From a checkpoint of a small transformer trained on Wikipedia.
Size: width 128, 2 heads of 64, vocabulary 512.
Architecture: LayerNorm before each block, learned positions, biases, tied embeddings.
Training: a variant of Muon for these matrices, 130M tokens.
Each number is 200 + 40 x the weight over its row's rms, rounded and kept within 0 to 999. Layers, rows and columns count from 0. The size before them is the row's rms in percent of the matrix's.

# layer 2 attention query, 128x128, rms 0.0325, rows 0-27, columns 0-127
089,250,201,195,242,282,216,180,145,177,130,160,206,172,168,202,233,140,219,191,194,205,218,325,244,139,223,206,173,141,220,236,214,191,225,186,217,201,198,231,177,224,198,230,110,156,236,266,130,142,181,155,201,239,176,218,245,272,262,219,173,210,235,149,154,176,174,233,176,232,202,216,184,184,221,187,149,139,211,205,246,191,217,228,237,88,197,195,176,207,178,170,278,187,189,260,222,209,230,250,202,204,170,199,206,193,195,173,207,189,223,233,205,98,112,135,179,261,194,240,113,202,260,248,189,194,260,149,215
101,168,197,218,214,163,224,286,145,132,168,158,190,100,212,198,210,250,182,202,220,154,211,213,191,223,262,245,208,188,113,170,136,131,155,186,193,257,182,146,136,122,177,195,237,213,162,255,134,221,224,188,175,195,175,245,216,214,205,199,185,255,251,247,174,245,163,297,184,224,207,238,189,232,208,195,144,262,209,226,144,195,242,197,237,218,193,193,224,248,224,189,192,171,184,200,260,158,239,218,221,160,219,240,212,197,166,236,125,248,226,170,189,168,212,204,222,198,249,138,185,189,198,155,210,167,365,158,179
102,146,275,204,209,195,220,186,273,165,249,151,159,224,157,223,270,228,160,273,222,147,193,266,204,192,147,161,146,193,211,216,156,252,183,236,199,163,138,241,299,248,178,217,238,137,166,184,231,218,234,138,254,204,196,249,146,237,151,187,165,181,190,212,219,232,158,252,148,270,194,230,218,193,212,153,206,182,177,136,141,226,183,217,232,190,153,179,221,141,221,269,228,248,198,218,154,230,142,185,202,217,230,203,124,144,161,219,169,158,241,178,199,233,184,249,251,178,227,215,246,113,220,212,193,259,147,244,270
119,213,176,187,174,180,187,284,175,181,181,236,216,168,245,257,133,230,159,205,224,152,97,187,177,260,228,188,197,212,181,246,215,159,178,157,202,136,239,132,185,123,165,154,210,191,211,162,243,263,263,205,129,216,179,232,178,185,157,193,138,225,252,258,163,171,174,222,167,145,236,153,176,228,182,224,232,292,237,181,183,204,223,212,117,255,223,305,164,189,168,272,201,219,217,187,202,145,263,228,197,121,199,220,229,244,171,230,181,231,252,228,191,187,248,177,194,198,228,234,175,275,205,169,222,144,258,225,142
129,248,239,276,226,272,177,221,161,163,166,235,170,116,232,234,270,155,171,190,199,127,269,252,189,200,241,244,220,189,167,226,212,126,203,192,171,153,225,168,235,93,204,203,178,161,185,242,131,179,199,232,137,242,192,191,233,223,220,267,241,232,219,178,154,216,183,221,190,252,240,294,177,185,226,185,214,169,205,227,152,188,166,233,209,183,122,238,197,238,186,199,263,213,161,182,225,208,259,258,206,158,142,196,229,250,254,218,199,293,162,180,210,184,105,165,210,211,174,240,103,210,237,187,202,221,249,206,199
108,168,208,208,131,278,224,163,242,186,273,194,187,184,141,195,214,86,214,259,217,241,211,196,252,210,216,160,208,255,218,217,242,199,217,170,174,257,210,214,223,253,206,204,224,155,184,141,211,156,196,228,194,235,236,201,190,182,145,188,145,220,144,144,229,223,135,174,168,171,166,161,187,221,167,212,186,154,214,189,126,139,167,140,261,215,183,155,180,130,148,220,221,229,296,260,163,235,166,205,186,268,249,228,173,114,128,216,184,172,168,225,283,227,151,191,239,216,194,238,202,144,213,297,217,143,222,165,204
110,175,230,148,217,276,209,160,208,143,199,176,192,194,140,180,225,181,263,275,233,186,201,260,202,145,157,156,194,202,240,272,205,218,225,222,210,182,169,133,215,271,181,199,211,281,181,190,164,195,167,201,278,220,213,208,204,224,250,256,230,201,190,181,180,168,185,174,209,213,196,168,163,134,157,208,161,89,183,226,179,190,265,238,207,92,200,136,193,149,257,207,231,193,214,221,189,213,179,166,165,278,211,129,272,209,192,150,266,163,185,240,198,131,160,186,163,222,228,165,216,175,187,278,100,265,179,164,190
086,203,193,202,246,239,286,226,159,137,168,127,184,221,180,243,211,181,185,161,262,212,264,174,179,132,258,218,265,186,188,191,159,181,168,255,202,211,187,239,231,216,272,190,297,206,160,167,191,173,186,265,242,177,221,191,214,273,267,272,211,237,175,228,173,182,207,172,212,158,176,231,123,201,183,155,83,181,139,237,257,207,277,202,151,180,175,145,180,206,222,202,208,178,203,195,282,188,197,222,128,168,222,127,260,198,238,148,213,205,193,223,152,249,211,163,218,242,168,193,201,147,236,155,145,255,180,169,204
127,204,220,157,173,195,171,145,140,193,178,212,181,244,251,203,205,155,222,168,183,263,310,219,204,213,202,205,248,263,211,181,214,157,175,224,151,180,239,213,224,114,180,214,187,171,215,185,164,159,122,264,194,217,250,137,265,159,257,231,192,256,193,151,185,189,207,131,257,218,225,249,164,261,214,184,218,219,184,199,284,166,177,173,210,176,203,164,217,275,196,173,230,109,204,209,195,223,204,247,191,143,153,174,217,188,254,228,258,277,117,195,227,187,145,176,191,235,136,199,78,168,203,184,241,164,186,255,229
116,137,226,161,164,168,175,234,271,189,214,182,222,214,201,169,223,260,216,249,194,190,212,270,205,184,171,131,163,217,198,172,176,258,224,233,255,172,177,266,257,272,184,179,250,210,171,197,196,247,170,178,250,198,156,239,151,261,173,177,159,234,190,237,209,252,257,191,173,224,183,184,245,204,234,169,130,187,218,151,245,198,241,225,189,179,232,172,160,156,252,185,118,242,219,179,130,176,206,218,208,226,201,155,151,177,152,174,229,133,266,214,198,237,183,237,200,161,308,210,264,125,167,229,119,252,99,164,255
111,272,192,225,176,273,169,182,174,186,161,127,143,196,187,207,281,171,240,170,204,237,264,239,247,220,200,146,219,260,235,163,179,174,235,219,199,201,195,224,213,240,216,190,142,242,167,170,156,144,136,212,176,185,227,189,240,219,300,267,192,205,186,110,155,224,187,190,279,211,204,231,136,199,210,170,241,111,206,254,276,213,199,176,227,167,130,173,214,187,230,194,248,160,220,235,188,243,243,231,220,210,182,145,214,128,233,229,253,261,166,199,182,147,126,190,195,284,173,220,119,186,213,248,149,226,226,189,228
116,141,261,225,125,242,186,204,240,161,118,147,221,228,210,204,201,241,220,265,190,202,192,273,184,179,192,212,211,164,138,209,154,242,216,159,283,114,120,167,233,247,183,147,245,187,193,191,215,193,220,188,236,150,152,233,203,270,211,214,179,161,214,215,186,134,206,173,160,254,175,220,237,151,204,208,171,157,236,204,213,229,246,253,145,148,183,206,166,191,273,267,203,214,207,170,206,226,213,196,216,205,152,158,282,223,200,95,248,143,215,226,164,149,211,212,171,183,252,235,223,140,184,208,123,273,115,216,217
113,202,265,204,173,233,218,136,204,224,253,189,259,247,162,222,237,150,181,214,180,155,205,146,234,220,159,202,196,207,200,239,180,218,172,148,236,124,152,181,228,304,207,160,239,178,154,185,231,164,201,211,220,168,179,200,142,208,209,255,242,145,222,161,208,148,222,188,219,240,225,175,214,174,204,241,201,121,212,230,187,226,188,216,143,172,204,155,197,170,272,224,170,214,178,192,171,200,142,74,175,323,275,226,259,263,234,119,159,179,177,228,205,177,200,226,139,217,219,198,229,145,188,221,191,271,94,218,195
116,294,168,292,264,211,234,211,155,202,194,216,220,91,176,201,266,101,184,136,170,143,246,139,232,192,276,173,232,220,209,216,241,145,212,192,199,223,200,203,165,207,244,192,176,219,208,228,151,164,222,263,127,212,186,164,249,252,209,240,233,242,186,182,161,145,214,173,213,176,223,228,152,219,216,212,198,174,103,246,181,150,215,127,181,221,193,191,188,202,226,184,213,172,165,182,205,179,233,244,172,167,224,132,187,240,244,237,164,227,160,206,147,210,132,173,185,216,147,211,170,281,205,113,233,169,280,210,157
101,214,189,224,176,207,247,183,121,153,191,208,172,221,149,181,160,120,246,219,226,265,296,163,243,153,229,225,291,198,249,166,209,190,167,199,223,306,176,209,195,297,240,196,248,215,168,212,154,174,166,245,231,180,266,196,276,221,256,150,211,263,217,168,206,209,184,183,195,169,198,223,197,236,184,166,129,127,127,181,261,170,203,186,261,141,216,172,217,188,219,138,221,121,235,201,250,243,137,196,172,248,207,179,263,202,192,178,264,189,138,179,210,219,229,191,175,255,164,201,177,128,240,199,216,166,196,202,231
141,236,214,240,220,259,229,96,218,212,234,168,127,248,175,181,237,157,225,182,190,215,259,203,238,206,150,188,220,217,239,175,197,225,199,183,176,201,146,204,255,192,184,236,193,284,199,187,143,181,115,189,259,232,219,148,238,201,285,215,192,145,170,129,172,224,190,135,241,236,225,248,209,179,234,180,196,105,166,239,217,162,204,194,216,144,171,129,220,176,205,146,264,145,221,221,136,285,173,183,214,256,154,133,234,197,276,245,274,196,155,191,187,219,113,214,206,231,169,207,178,174,210,249,204,258,150,192,216
107,85,182,137,193,147,281,241,203,135,166,145,170,273,197,191,151,271,182,266,246,179,173,235,187,170,231,194,200,188,178,247,151,229,219,226,259,162,148,185,178,247,218,202,285,208,154,189,223,224,215,137,269,204,195,154,159,224,206,174,251,177,260,193,227,172,191,216,157,236,170,192,178,167,154,243,137,210,230,212,216,208,206,252,223,140,194,187,232,200,244,213,174,236,223,171,239,138,184,147,188,225,219,197,219,187,217,140,204,142,265,169,252,195,257,190,158,192,200,243,206,107,155,250,145,309,151,214,199
113,180,192,141,194,150,247,256,217,167,170,179,178,194,187,156,224,222,180,250,257,189,160,255,177,147,278,169,266,189,128,219,169,182,200,178,195,235,197,270,231,182,245,202,261,181,196,187,220,176,255,200,171,193,175,186,233,165,166,183,219,278,195,218,253,191,232,244,124,135,231,165,133,188,192,205,228,223,206,184,134,186,215,190,250,228,220,284,201,257,158,169,134,253,153,160,239,155,198,231,142,142,255,234,163,186,194,202,179,217,321,135,153,227,275,165,217,206,252,190,194,206,225,157,249,200,190,90,199
114,189,178,186,238,175,187,188,173,185,170,175,166,190,250,175,189,257,165,155,226,232,182,209,148,192,274,273,177,183,169,199,254,209,231,183,132,235,244,219,245,42,214,224,231,218,209,233,192,212,266,235,198,229,155,192,227,153,227,203,145,225,133,244,189,175,198,191,133,229,246,234,190,215,127,186,158,260,245,222,229,226,203,158,259,270,212,246,213,273,157,194,217,154,199,211,183,160,222,291,218,104,182,145,164,160,138,256,191,217,242,169,252,216,142,186,187,169,185,219,146,239,156,199,189,153,272,209,206
087,208,245,261,160,247,167,194,235,210,221,242,174,240,230,197,256,258,191,168,159,172,194,236,160,201,83,264,211,173,201,213,163,217,203,173,210,201,139,179,206,181,147,213,237,275,111,233,235,230,214,116,222,149,178,243,167,145,211,192,188,169,227,215,183,220,257,234,261,207,250,123,285,198,196,186,244,178,232,159,145,241,181,247,123,274,197,183,220,124,194,190,200,211,176,211,131,227,202,124,191,199,230,261,212,137,195,228,161,199,192,208,213,248,188,235,217,172,240,133,266,119,190,182,228,238,147,213,244
103,220,243,230,199,228,213,235,168,175,215,214,122,182,179,210,270,153,237,203,230,193,226,200,293,209,167,149,210,220,189,183,189,187,210,220,207,173,160,203,223,211,171,188,154,246,192,181,166,133,139,211,185,223,248,170,225,195,260,167,161,143,259,160,199,296,150,247,242,212,180,215,135,191,245,203,245,146,167,243,187,198,184,175,245,137,159,179,233,190,181,164,182,177,263,192,214,277,220,153,192,299,142,261,263,191,212,224,267,197,171,175,233,209,213,196,193,316,257,234,138,172,221,291,254,274,175,147,176
102,194,146,178,144,212,180,218,240,213,216,128,259,211,164,181,241,235,169,265,203,169,161,228,239,153,205,110,167,246,224,142,212,225,174,211,243,226,199,258,236,317,220,162,226,217,208,165,238,213,238,226,226,181,144,266,146,240,170,228,174,264,174,237,215,208,221,241,178,224,196,181,241,170,128,161,205,171,199,221,240,183,215,178,180,217,165,200,274,165,240,195,153,207,207,186,214,139,187,185,255,246,250,115,127,185,103,195,160,158,208,247,129,262,258,175,217,138,215,205,261,217,202,128,137,224,172,209,238
138,257,254,212,176,214,160,154,193,177,218,175,163,197,242,182,317,167,193,205,148,244,222,202,205,238,218,252,225,233,145,199,234,177,186,192,190,263,199,271,217,146,128,194,214,184,190,225,231,236,230,228,212,227,197,179,201,177,207,166,158,232,94,251,242,237,153,158,151,234,277,224,275,219,171,207,263,237,183,237,172,215,187,119,237,274,185,243,226,214,181,152,212,182,156,180,121,183,233,257,181,188,280,208,152,135,153,264,178,211,185,174,255,245,116,181,207,165,165,227,214,150,174,170,251,143,232,205,248
094,199,173,209,196,260,204,213,183,175,229,98,204,223,239,178,295,207,162,172,213,106,196,185,250,209,165,177,223,246,151,161,146,130,187,152,137,196,210,171,228,186,220,235,263,277,255,183,146,194,163,247,211,183,188,190,256,193,269,248,199,298,214,161,215,244,191,166,224,235,212,234,164,147,206,168,246,153,257,258,246,202,241,223,182,153,161,189,240,269,288,154,203,227,190,178,194,196,206,192,198,197,177,145,176,189,235,168,193,247,219,203,119,239,198,180,161,213,267,121,152,217,199,181,233,277,215,129,206
099,217,196,94,207,246,189,212,134,148,161,165,184,178,204,233,146,213,158,200,228,226,226,169,234,168,223,208,305,228,191,251,159,152,208,207,190,205,180,160,230,186,265,178,262,227,205,179,197,200,123,226,205,200,177,212,303,230,262,235,220,227,234,160,159,231,216,205,199,212,231,238,173,218,214,202,154,179,147,170,243,150,266,271,182,116,257,192,144,186,214,151,233,146,198,198,230,154,185,207,148,142,184,172,234,287,322,150,224,279,211,178,156,170,199,182,188,282,162,154,180,233,237,174,198,190,200,204,173
083,189,178,185,183,185,191,190,177,173,182,182,209,234,218,206,268,178,221,174,218,131,183,186,169,260,136,213,167,175,253,203,172,180,229,201,224,178,236,163,225,150,268,220,172,235,236,235,181,250,200,224,189,241,196,261,226,140,219,252,188,188,163,180,195,222,199,187,105,223,173,264,228,188,198,116,160,125,304,103,252,243,240,181,224,129,271,141,161,210,245,182,237,229,185,164,186,229,146,237,253,153,78,149,181,240,213,205,176,230,205,160,164,212,225,207,228,231,203,242,174,173,209,289,191,264,230,273,212
091,245,180,189,226,266,172,170,235,196,243,130,165,208,195,164,247,154,210,163,172,189,273,202,198,141,222,160,232,282,226,106,214,258,203,177,251,308,130,216,206,199,202,166,203,166,179,229,151,216,129,196,248,184,233,190,226,282,258,230,259,197,163,197,179,217,183,188,225,214,191,209,213,177,215,186,194,135,177,264,164,209,200,158,262,214,99,170,186,150,197,146,227,203,157,244,167,198,230,204,195,217,246,212,137,152,223,225,152,192,200,218,260,250,120,225,225,181,157,98,220,178,181,200,224,219,223,170,299
150,95,196,204,186,144,226,251,204,180,180,201,191,231,196,218,69,310,198,251,272,201,130,195,165,191,251,189,207,201,174,223,155,255,175,166,221,142,186,140,201,218,198,210,285,190,167,148,258,231,231,234,213,199,200,203,166,201,205,180,231,169,284,213,228,156,180,234,193,165,140,201,148,250,186,197,184,260,203,171,200,224,224,235,176,206,237,237,180,226,193,289,166,239,255,169,226,147,192,143,160,169,207,240,243,217,162,121,195,205,269,202,175,200,314,231,199,211,255,182,174,223,194,256,172,207,182,186,134
# layer 2 attention key, 128x128, rms 0.0379, rows 0-26, columns 0-127
098,128,197,164,281,201,198,214,205,167,266,136,190,215,241,175,181,202,307,209,193,223,209,169,263,176,220,258,210,179,159,194,217,260,198,168,260,195,220,216,163,238,200,256,170,184,165,192,124,205,206,198,219,155,164,223,228,216,203,212,198,129,205,232,125,241,185,159,203,249,156,155,199,240,199,177,193,227,255,108,238,151,223,289,248,146,224,172,137,182,149,137,176,203,207,145,250,204,191,295,175,195,148,165,212,238,213,146,240,205,245,191,143,213,86,126,167,210,185,225,232,198,159,224,187,242,241,188,236
100,148,263,248,209,261,217,190,161,275,244,157,153,223,197,211,185,130,230,165,180,188,195,266,211,173,184,172,185,176,194,197,255,243,90,181,185,272,239,188,272,207,205,264,188,200,212,205,149,229,214,148,203,183,244,209,181,256,145,258,192,152,232,243,240,246,202,167,143,235,193,232,185,199,158,185,147,160,260,218,130,198,203,230,180,191,172,193,117,220,141,197,249,203,319,253,183,161,177,129,268,193,208,138,223,192,202,196,236,213,163,194,180,201,207,181,227,204,175,218,282,270,222,171,211,132,175,181,279
088,136,126,175,189,172,181,212,206,199,190,219,195,57,192,268,165,211,224,126,247,134,185,133,169,237,173,152,201,194,188,208,247,250,127,127,211,132,201,150,223,180,179,226,240,186,235,266,167,154,217,178,148,242,186,254,230,230,155,171,145,253,194,242,204,241,197,242,195,190,260,217,194,179,198,240,228,198,125,275,222,245,222,216,186,237,168,273,191,243,241,160,156,204,182,150,165,219,258,205,240,140,167,211,174,201,213,210,206,151,217,102,236,219,213,184,202,190,248,207,167,206,134,140,235,233,239,249,210
114,205,245,182,188,252,203,168,138,193,169,301,257,269,230,253,209,207,240,181,259,237,216,142,297,209,188,228,162,220,207,127,213,214,187,284,196,309,244,184,198,208,207,187,154,232,157,238,210,206,212,159,185,197,250,211,218,206,142,336,178,201,164,179,244,244,190,172,249,137,230,215,148,186,115,167,204,168,212,222,118,183,190,181,177,197,220,235,165,156,163,241,247,172,205,192,221,197,198,196,209,177,180,189,215,147,218,242,205,161,81,195,182,164,233,176,226,202,165,145,219,172,203,133,241,175,155,231,201
133,131,240,224,167,275,204,148,222,152,165,178,209,210,223,163,248,196,228,208,160,280,232,178,299,211,226,208,252,221,165,169,193,205,185,132,228,183,277,183,203,230,271,197,261,178,230,242,199,245,202,172,222,213,269,171,185,174,227,193,215,184,245,221,217,177,164,173,136,237,161,202,236,222,141,145,170,137,286,108,168,146,162,200,254,228,209,197,160,161,145,162,254,177,211,183,219,126,99,210,178,163,215,182,229,213,209,204,266,228,161,186,155,156,116,176,237,280,201,224,182,172,225,234,179,251,247,213,220
098,210,122,203,215,220,170,146,224,226,208,215,216,232,149,164,176,222,166,218,212,239,276,250,192,218,213,147,186,188,177,190,221,226,287,156,129,228,116,207,165,138,233,201,273,185,159,207,150,145,132,207,164,165,227,288,285,260,180,114,170,248,223,199,214,251,178,219,214,184,198,249,208,227,213,226,135,240,180,259,244,160,166,225,218,221,193,223,148,203,229,153,170,222,219,150,159,225,265,190,209,140,249,216,132,184,195,191,154,217,165,177,122,161,131,221,218,257,278,162,221,212,213,202,234,245,261,153,195
110,231,212,197,226,124,165,195,279,145,165,130,113,217,257,169,192,253,138,216,229,193,255,240,207,204,205,209,201,212,157,264,167,264,271,166,240,161,148,226,165,228,213,190,207,235,124,174,178,147,198,168,208,170,200,202,205,181,263,147,206,133,295,181,196,251,231,197,178,230,156,162,224,189,245,199,149,234,207,155,255,185,306,223,236,220,170,209,114,195,255,206,167,200,168,146,175,193,248,167,142,202,231,246,170,228,151,166,177,191,253,226,122,204,217,196,161,196,289,207,199,213,171,236,156,273,217,198,201
089,215,191,166,194,225,280,243,230,179,247,183,187,306,176,169,174,250,247,183,165,217,220,195,227,106,209,163,170,141,149,193,161,269,233,180,177,125,162,205,257,286,110,243,240,207,219,192,210,213,216,152,232,154,234,162,205,221,222,137,190,212,215,140,238,166,181,216,240,202,178,209,242,184,200,266,131,171,217,194,207,241,213,226,211,216,188,218,207,203,251,221,199,246,269,191,277,153,120,146,224,176,212,237,122,213,207,151,185,181,222,261,209,168,225,234,169,204,238,102,236,236,135,235,152,245,165,151,167
137,234,162,188,166,230,238,202,177,194,220,140,187,263,203,156,207,184,260,283,149,292,234,229,233,262,205,180,252,219,140,197,177,152,219,170,232,167,220,206,215,236,214,181,259,150,209,155,239,271,215,254,219,158,235,218,219,166,228,119,204,270,229,212,178,109,134,206,187,213,268,129,234,242,221,201,178,218,215,135,243,154,110,153,202,141,185,162,285,216,245,147,199,149,197,153,221,223,148,175,183,205,159,186,180,210,240,198,263,211,227,228,206,153,151,229,167,255,127,231,173,146,217,235,175,242,227,203,216
123,226,201,174,202,175,198,243,173,192,224,233,161,160,243,252,177,171,170,151,264,132,131,210,214,212,168,182,175,248,146,251,205,287,219,246,158,153,145,217,232,161,135,213,225,257,140,199,213,223,209,183,188,252,150,190,164,203,169,201,128,209,227,232,143,250,251,200,216,262,196,214,131,158,172,192,227,222,201,311,255,220,198,247,199,188,168,274,161,237,257,130,138,244,211,220,166,230,253,248,213,192,213,235,163,238,209,203,139,144,248,110,255,209,247,213,248,162,242,209,126,221,152,170,188,184,168,171,211
116,223,177,239,176,191,209,224,239,222,219,117,198,227,149,120,207,225,301,248,185,258,276,185,220,152,229,205,176,208,108,218,188,214,212,105,243,161,221,227,240,261,183,163,247,141,193,171,236,214,237,190,245,152,192,235,197,182,243,160,244,240,231,185,142,143,117,198,203,219,176,146,256,247,225,196,141,174,246,159,262,203,162,236,236,161,176,196,199,149,212,188,192,252,252,225,220,217,151,266,154,208,134,144,166,255,186,169,227,254,243,210,208,173,133,192,144,256,181,224,211,176,153,248,185,240,244,183,236
126,205,202,196,146,196,165,229,252,183,152,205,191,162,258,244,150,250,157,145,262,161,237,205,188,213,191,166,224,239,132,243,145,277,159,86,224,207,203,185,215,186,165,237,216,183,202,255,231,234,179,132,262,164,185,165,94,196,180,238,159,138,190,186,234,216,203,240,217,241,195,174,218,138,229,204,197,224,263,177,213,183,253,297,159,233,195,278,169,209,207,169,191,247,147,177,232,217,249,226,189,222,224,221,219,204,207,169,158,210,254,98,153,262,241,186,165,170,272,228,224,206,99,225,206,202,171,213,173
111,187,180,173,237,220,226,211,191,172,119,182,211,125,185,179,219,234,139,173,252,153,233,211,164,209,283,178,226,214,240,250,111,160,181,157,202,128,234,177,158,186,194,183,265,204,213,218,243,143,185,209,220,245,165,150,197,137,196,185,258,130,209,198,256,237,207,214,178,165,181,210,245,126,242,228,250,229,206,235,202,252,239,196,166,287,267,219,233,179,254,233,192,230,132,132,268,190,224,184,232,185,239,194,193,248,123,228,139,248,264,217,161,173,241,198,203,168,282,164,193,143,215,214,240,229,197,261,129
118,164,290,241,202,245,247,146,139,185,192,144,232,221,143,146,199,221,249,237,171,229,228,222,292,122,205,186,247,153,192,208,175,192,190,190,202,230,237,189,211,264,240,190,168,215,219,204,188,213,228,211,264,262,207,179,237,190,266,146,252,180,254,146,220,153,162,149,146,177,174,177,207,231,115,124,153,157,227,125,191,206,206,173,224,262,243,185,154,172,179,213,229,153,241,215,208,104,98,203,226,209,224,195,259,230,183,175,233,221,157,278,130,136,164,210,186,247,171,188,217,177,229,218,191,220,251,211,175
106,179,169,231,208,224,263,204,196,213,214,191,185,287,194,151,154,221,234,273,166,204,215,267,208,197,189,205,202,178,193,206,227,192,252,168,202,120,148,199,181,190,183,213,283,172,162,139,216,287,192,160,172,132,196,240,287,209,229,146,199,272,257,207,144,151,169,198,188,237,228,195,270,208,232,206,142,164,208,179,242,168,211,211,164,182,146,130,217,229,195,160,141,232,218,110,204,193,143,92,223,186,212,271,149,186,203,119,210,244,285,239,146,180,184,254,137,168,172,194,203,234,182,182,200,248,204,160,182
148,213,190,282,224,145,226,241,224,185,211,118,127,182,173,142,188,245,194,222,194,202,219,190,202,208,243,206,235,198,168,264,168,202,204,146,267,148,157,221,232,187,202,139,219,184,213,178,193,204,196,181,204,170,184,210,204,221,267,64,217,265,269,146,125,123,206,272,230,241,213,150,273,180,206,174,165,198,161,133,298,243,226,166,271,249,225,205,256,205,233,163,139,194,192,186,188,213,160,199,140,209,162,234,159,206,188,213,211,231,225,213,234,227,160,214,158,186,236,246,192,139,189,279,164,241,262,163,199
106,206,126,184,214,125,170,201,195,171,190,222,172,165,279,246,227,234,171,136,209,174,192,192,152,159,157,170,121,173,241,270,150,213,217,136,175,158,218,205,183,204,109,190,231,257,129,184,239,178,142,154,196,204,131,160,165,189,201,215,160,138,236,180,239,296,182,218,205,219,236,151,192,170,274,256,180,221,154,282,229,248,268,206,197,181,243,228,196,229,269,194,165,220,180,230,135,206,304,180,233,225,220,191,209,189,186,189,146,164,267,177,225,214,272,222,184,180,215,180,249,196,140,226,225,252,190,241,170
111,102,184,206,194,232,191,159,216,169,206,234,289,168,224,237,227,186,198,163,202,205,202,196,186,119,191,179,148,181,233,175,261,270,134,250,116,228,288,160,197,237,148,213,253,167,161,204,131,198,218,127,189,175,150,225,254,243,223,196,204,214,150,205,225,279,216,180,186,181,183,249,198,176,137,240,190,181,216,224,188,219,180,193,238,172,181,218,165,188,199,287,233,170,259,204,206,260,245,140,260,167,187,225,187,129,214,189,239,165,228,211,221,229,181,186,213,218,172,169,201,277,229,117,237,182,151,119,304
103,244,227,212,206,235,176,161,119,194,209,209,194,340,162,216,236,157,209,161,179,275,177,175,251,151,147,227,183,179,217,184,195,203,203,209,186,284,233,217,223,121,184,218,192,169,221,179,196,205,182,222,161,228,200,203,218,213,284,212,137,252,120,225,216,171,205,224,246,246,308,156,188,274,159,168,162,215,196,198,209,166,158,153,331,176,196,204,187,212,203,208,250,146,235,218,202,256,191,247,134,175,180,196,221,178,255,203,260,174,112,210,208,160,165,203,195,123,157,208,137,240,209,237,198,191,175,167,195
092,266,226,265,205,207,229,256,213,259,163,284,160,138,227,262,193,171,197,128,173,143,157,183,175,239,240,244,202,256,221,223,220,164,167,260,219,139,161,205,218,109,220,152,257,200,224,264,222,237,210,126,143,220,153,136,100,131,147,230,218,244,212,206,177,175,222,213,186,211,182,228,210,166,191,200,212,97,192,266,170,198,184,202,150,234,169,238,204,209,178,182,185,224,134,172,245,188,180,177,213,172,195,211,194,122,148,210,163,217,195,115,267,268,216,213,231,181,246,216,157,189,252,181,177,185,182,254,184
104,122,169,234,239,208,180,211,263,200,209,171,168,186,179,134,216,274,264,248,132,185,290,212,175,175,232,182,181,204,109,221,237,224,158,174,209,105,216,167,246,229,182,183,221,146,136,182,162,198,142,163,227,91,210,196,216,220,170,131,261,170,252,222,152,274,211,273,222,232,162,217,191,191,168,177,189,147,208,220,252,259,201,184,215,231,178,220,229,194,215,165,207,247,204,223,224,197,241,181,208,224,140,179,130,218,184,223,205,270,231,225,190,230,164,201,189,233,233,252,281,132,189,170,183,210,277,138,251
099,223,154,161,175,149,182,163,219,231,144,241,196,209,209,209,151,198,157,201,295,154,152,206,157,178,179,146,141,209,162,245,158,224,216,191,178,209,131,250,166,194,162,207,176,271,179,205,210,194,209,161,201,228,161,319,219,132,164,246,213,217,251,248,167,211,265,192,241,204,175,200,155,127,171,195,201,215,191,273,268,241,218,237,159,201,182,277,168,160,204,195,151,279,216,204,181,199,201,237,226,175,203,172,187,294,165,145,160,177,264,164,211,161,234,219,204,176,205,237,177,280,87,163,250,172,141,221,190
133,259,190,166,184,290,249,167,127,226,214,244,212,253,207,180,156,82,178,208,196,252,224,208,219,249,214,219,198,213,181,233,254,191,119,243,222,236,185,191,205,96,200,204,198,136,190,263,235,211,203,196,177,212,219,189,247,160,224,137,225,241,173,224,258,197,143,237,199,229,270,230,199,223,186,134,250,195,186,243,196,156,145,138,238,240,183,194,204,208,159,156,211,151,210,188,163,241,177,233,214,164,258,251,179,148,253,227,268,249,153,189,275,157,106,152,167,192,201,204,149,199,256,182,212,164,274,205,166
089,164,195,247,167,180,297,232,221,193,228,176,167,247,153,156,237,237,186,201,241,199,228,229,226,161,231,208,147,261,169,296,152,198,152,196,256,200,263,249,213,241,149,160,237,158,225,174,117,257,246,177,210,121,187,219,179,187,217,157,293,166,270,218,193,175,269,245,151,240,153,126,240,174,163,206,173,228,226,119,209,255,219,164,262,189,214,264,212,151,245,213,208,236,191,240,185,234,127,191,196,194,114,211,129,248,184,201,198,250,219,213,243,160,195,242,208,189,234,169,196,224,200,192,187,176,162,171,257
096,136,151,225,192,175,277,219,174,209,229,221,166,229,198,172,193,299,208,215,280,230,197,194,232,170,169,224,250,217,236,199,151,240,247,234,261,160,222,198,212,271,174,178,266,193,159,120,226,202,279,209,245,208,203,207,234,214,238,207,227,205,229,187,170,144,185,171,146,247,198,215,217,181,202,185,143,151,236,98,187,168,224,205,210,165,320,158,186,193,177,203,199,185,312,186,224,131,92,158,194,202,189,276,149,209,195,153,206,220,219,240,145,201,209,221,181,259,201,217,223,179,153,218,153,191,116,188,182
083,148,182,175,168,154,186,207,226,174,185,212,170,224,189,254,215,211,217,208,156,226,209,218,252,259,201,217,204,169,188,251,213,222,224,184,228,148,187,307,234,232,245,129,191,208,189,165,198,225,189,215,194,180,232,172,177,235,235,262,201,186,221,182,225,82,199,131,94,179,183,150,197,237,181,184,206,184,262,157,222,174,299,184,308,210,257,241,252,193,228,144,244,136,183,187,218,212,218,181,145,166,197,189,145,264,234,174,166,176,228,131,108,177,229,194,181,211,202,257,119,140,170,290,178,200,172,194,224
096,183,206,188,204,243,274,216,192,237,278,134,159,169,138,130,161,159,176,235,252,180,218,243,177,136,213,221,214,207,234,184,172,225,197,208,290,201,166,209,182,188,118,169,236,122,228,210,204,232,253,201,156,248,187,182,265,240,271,115,257,233,235,179,190,170,143,200,160,263,154,190,248,197,198,202,239,165,169,194,221,176,208,163,226,211,133,179,134,144,162,158,153,219,250,303,224,190,123,225,205,175,219,250,145,189,152,199,215,234,278,202,236,218,132,191,194,202,257,200,220,220,172,235,277,228,194,198,167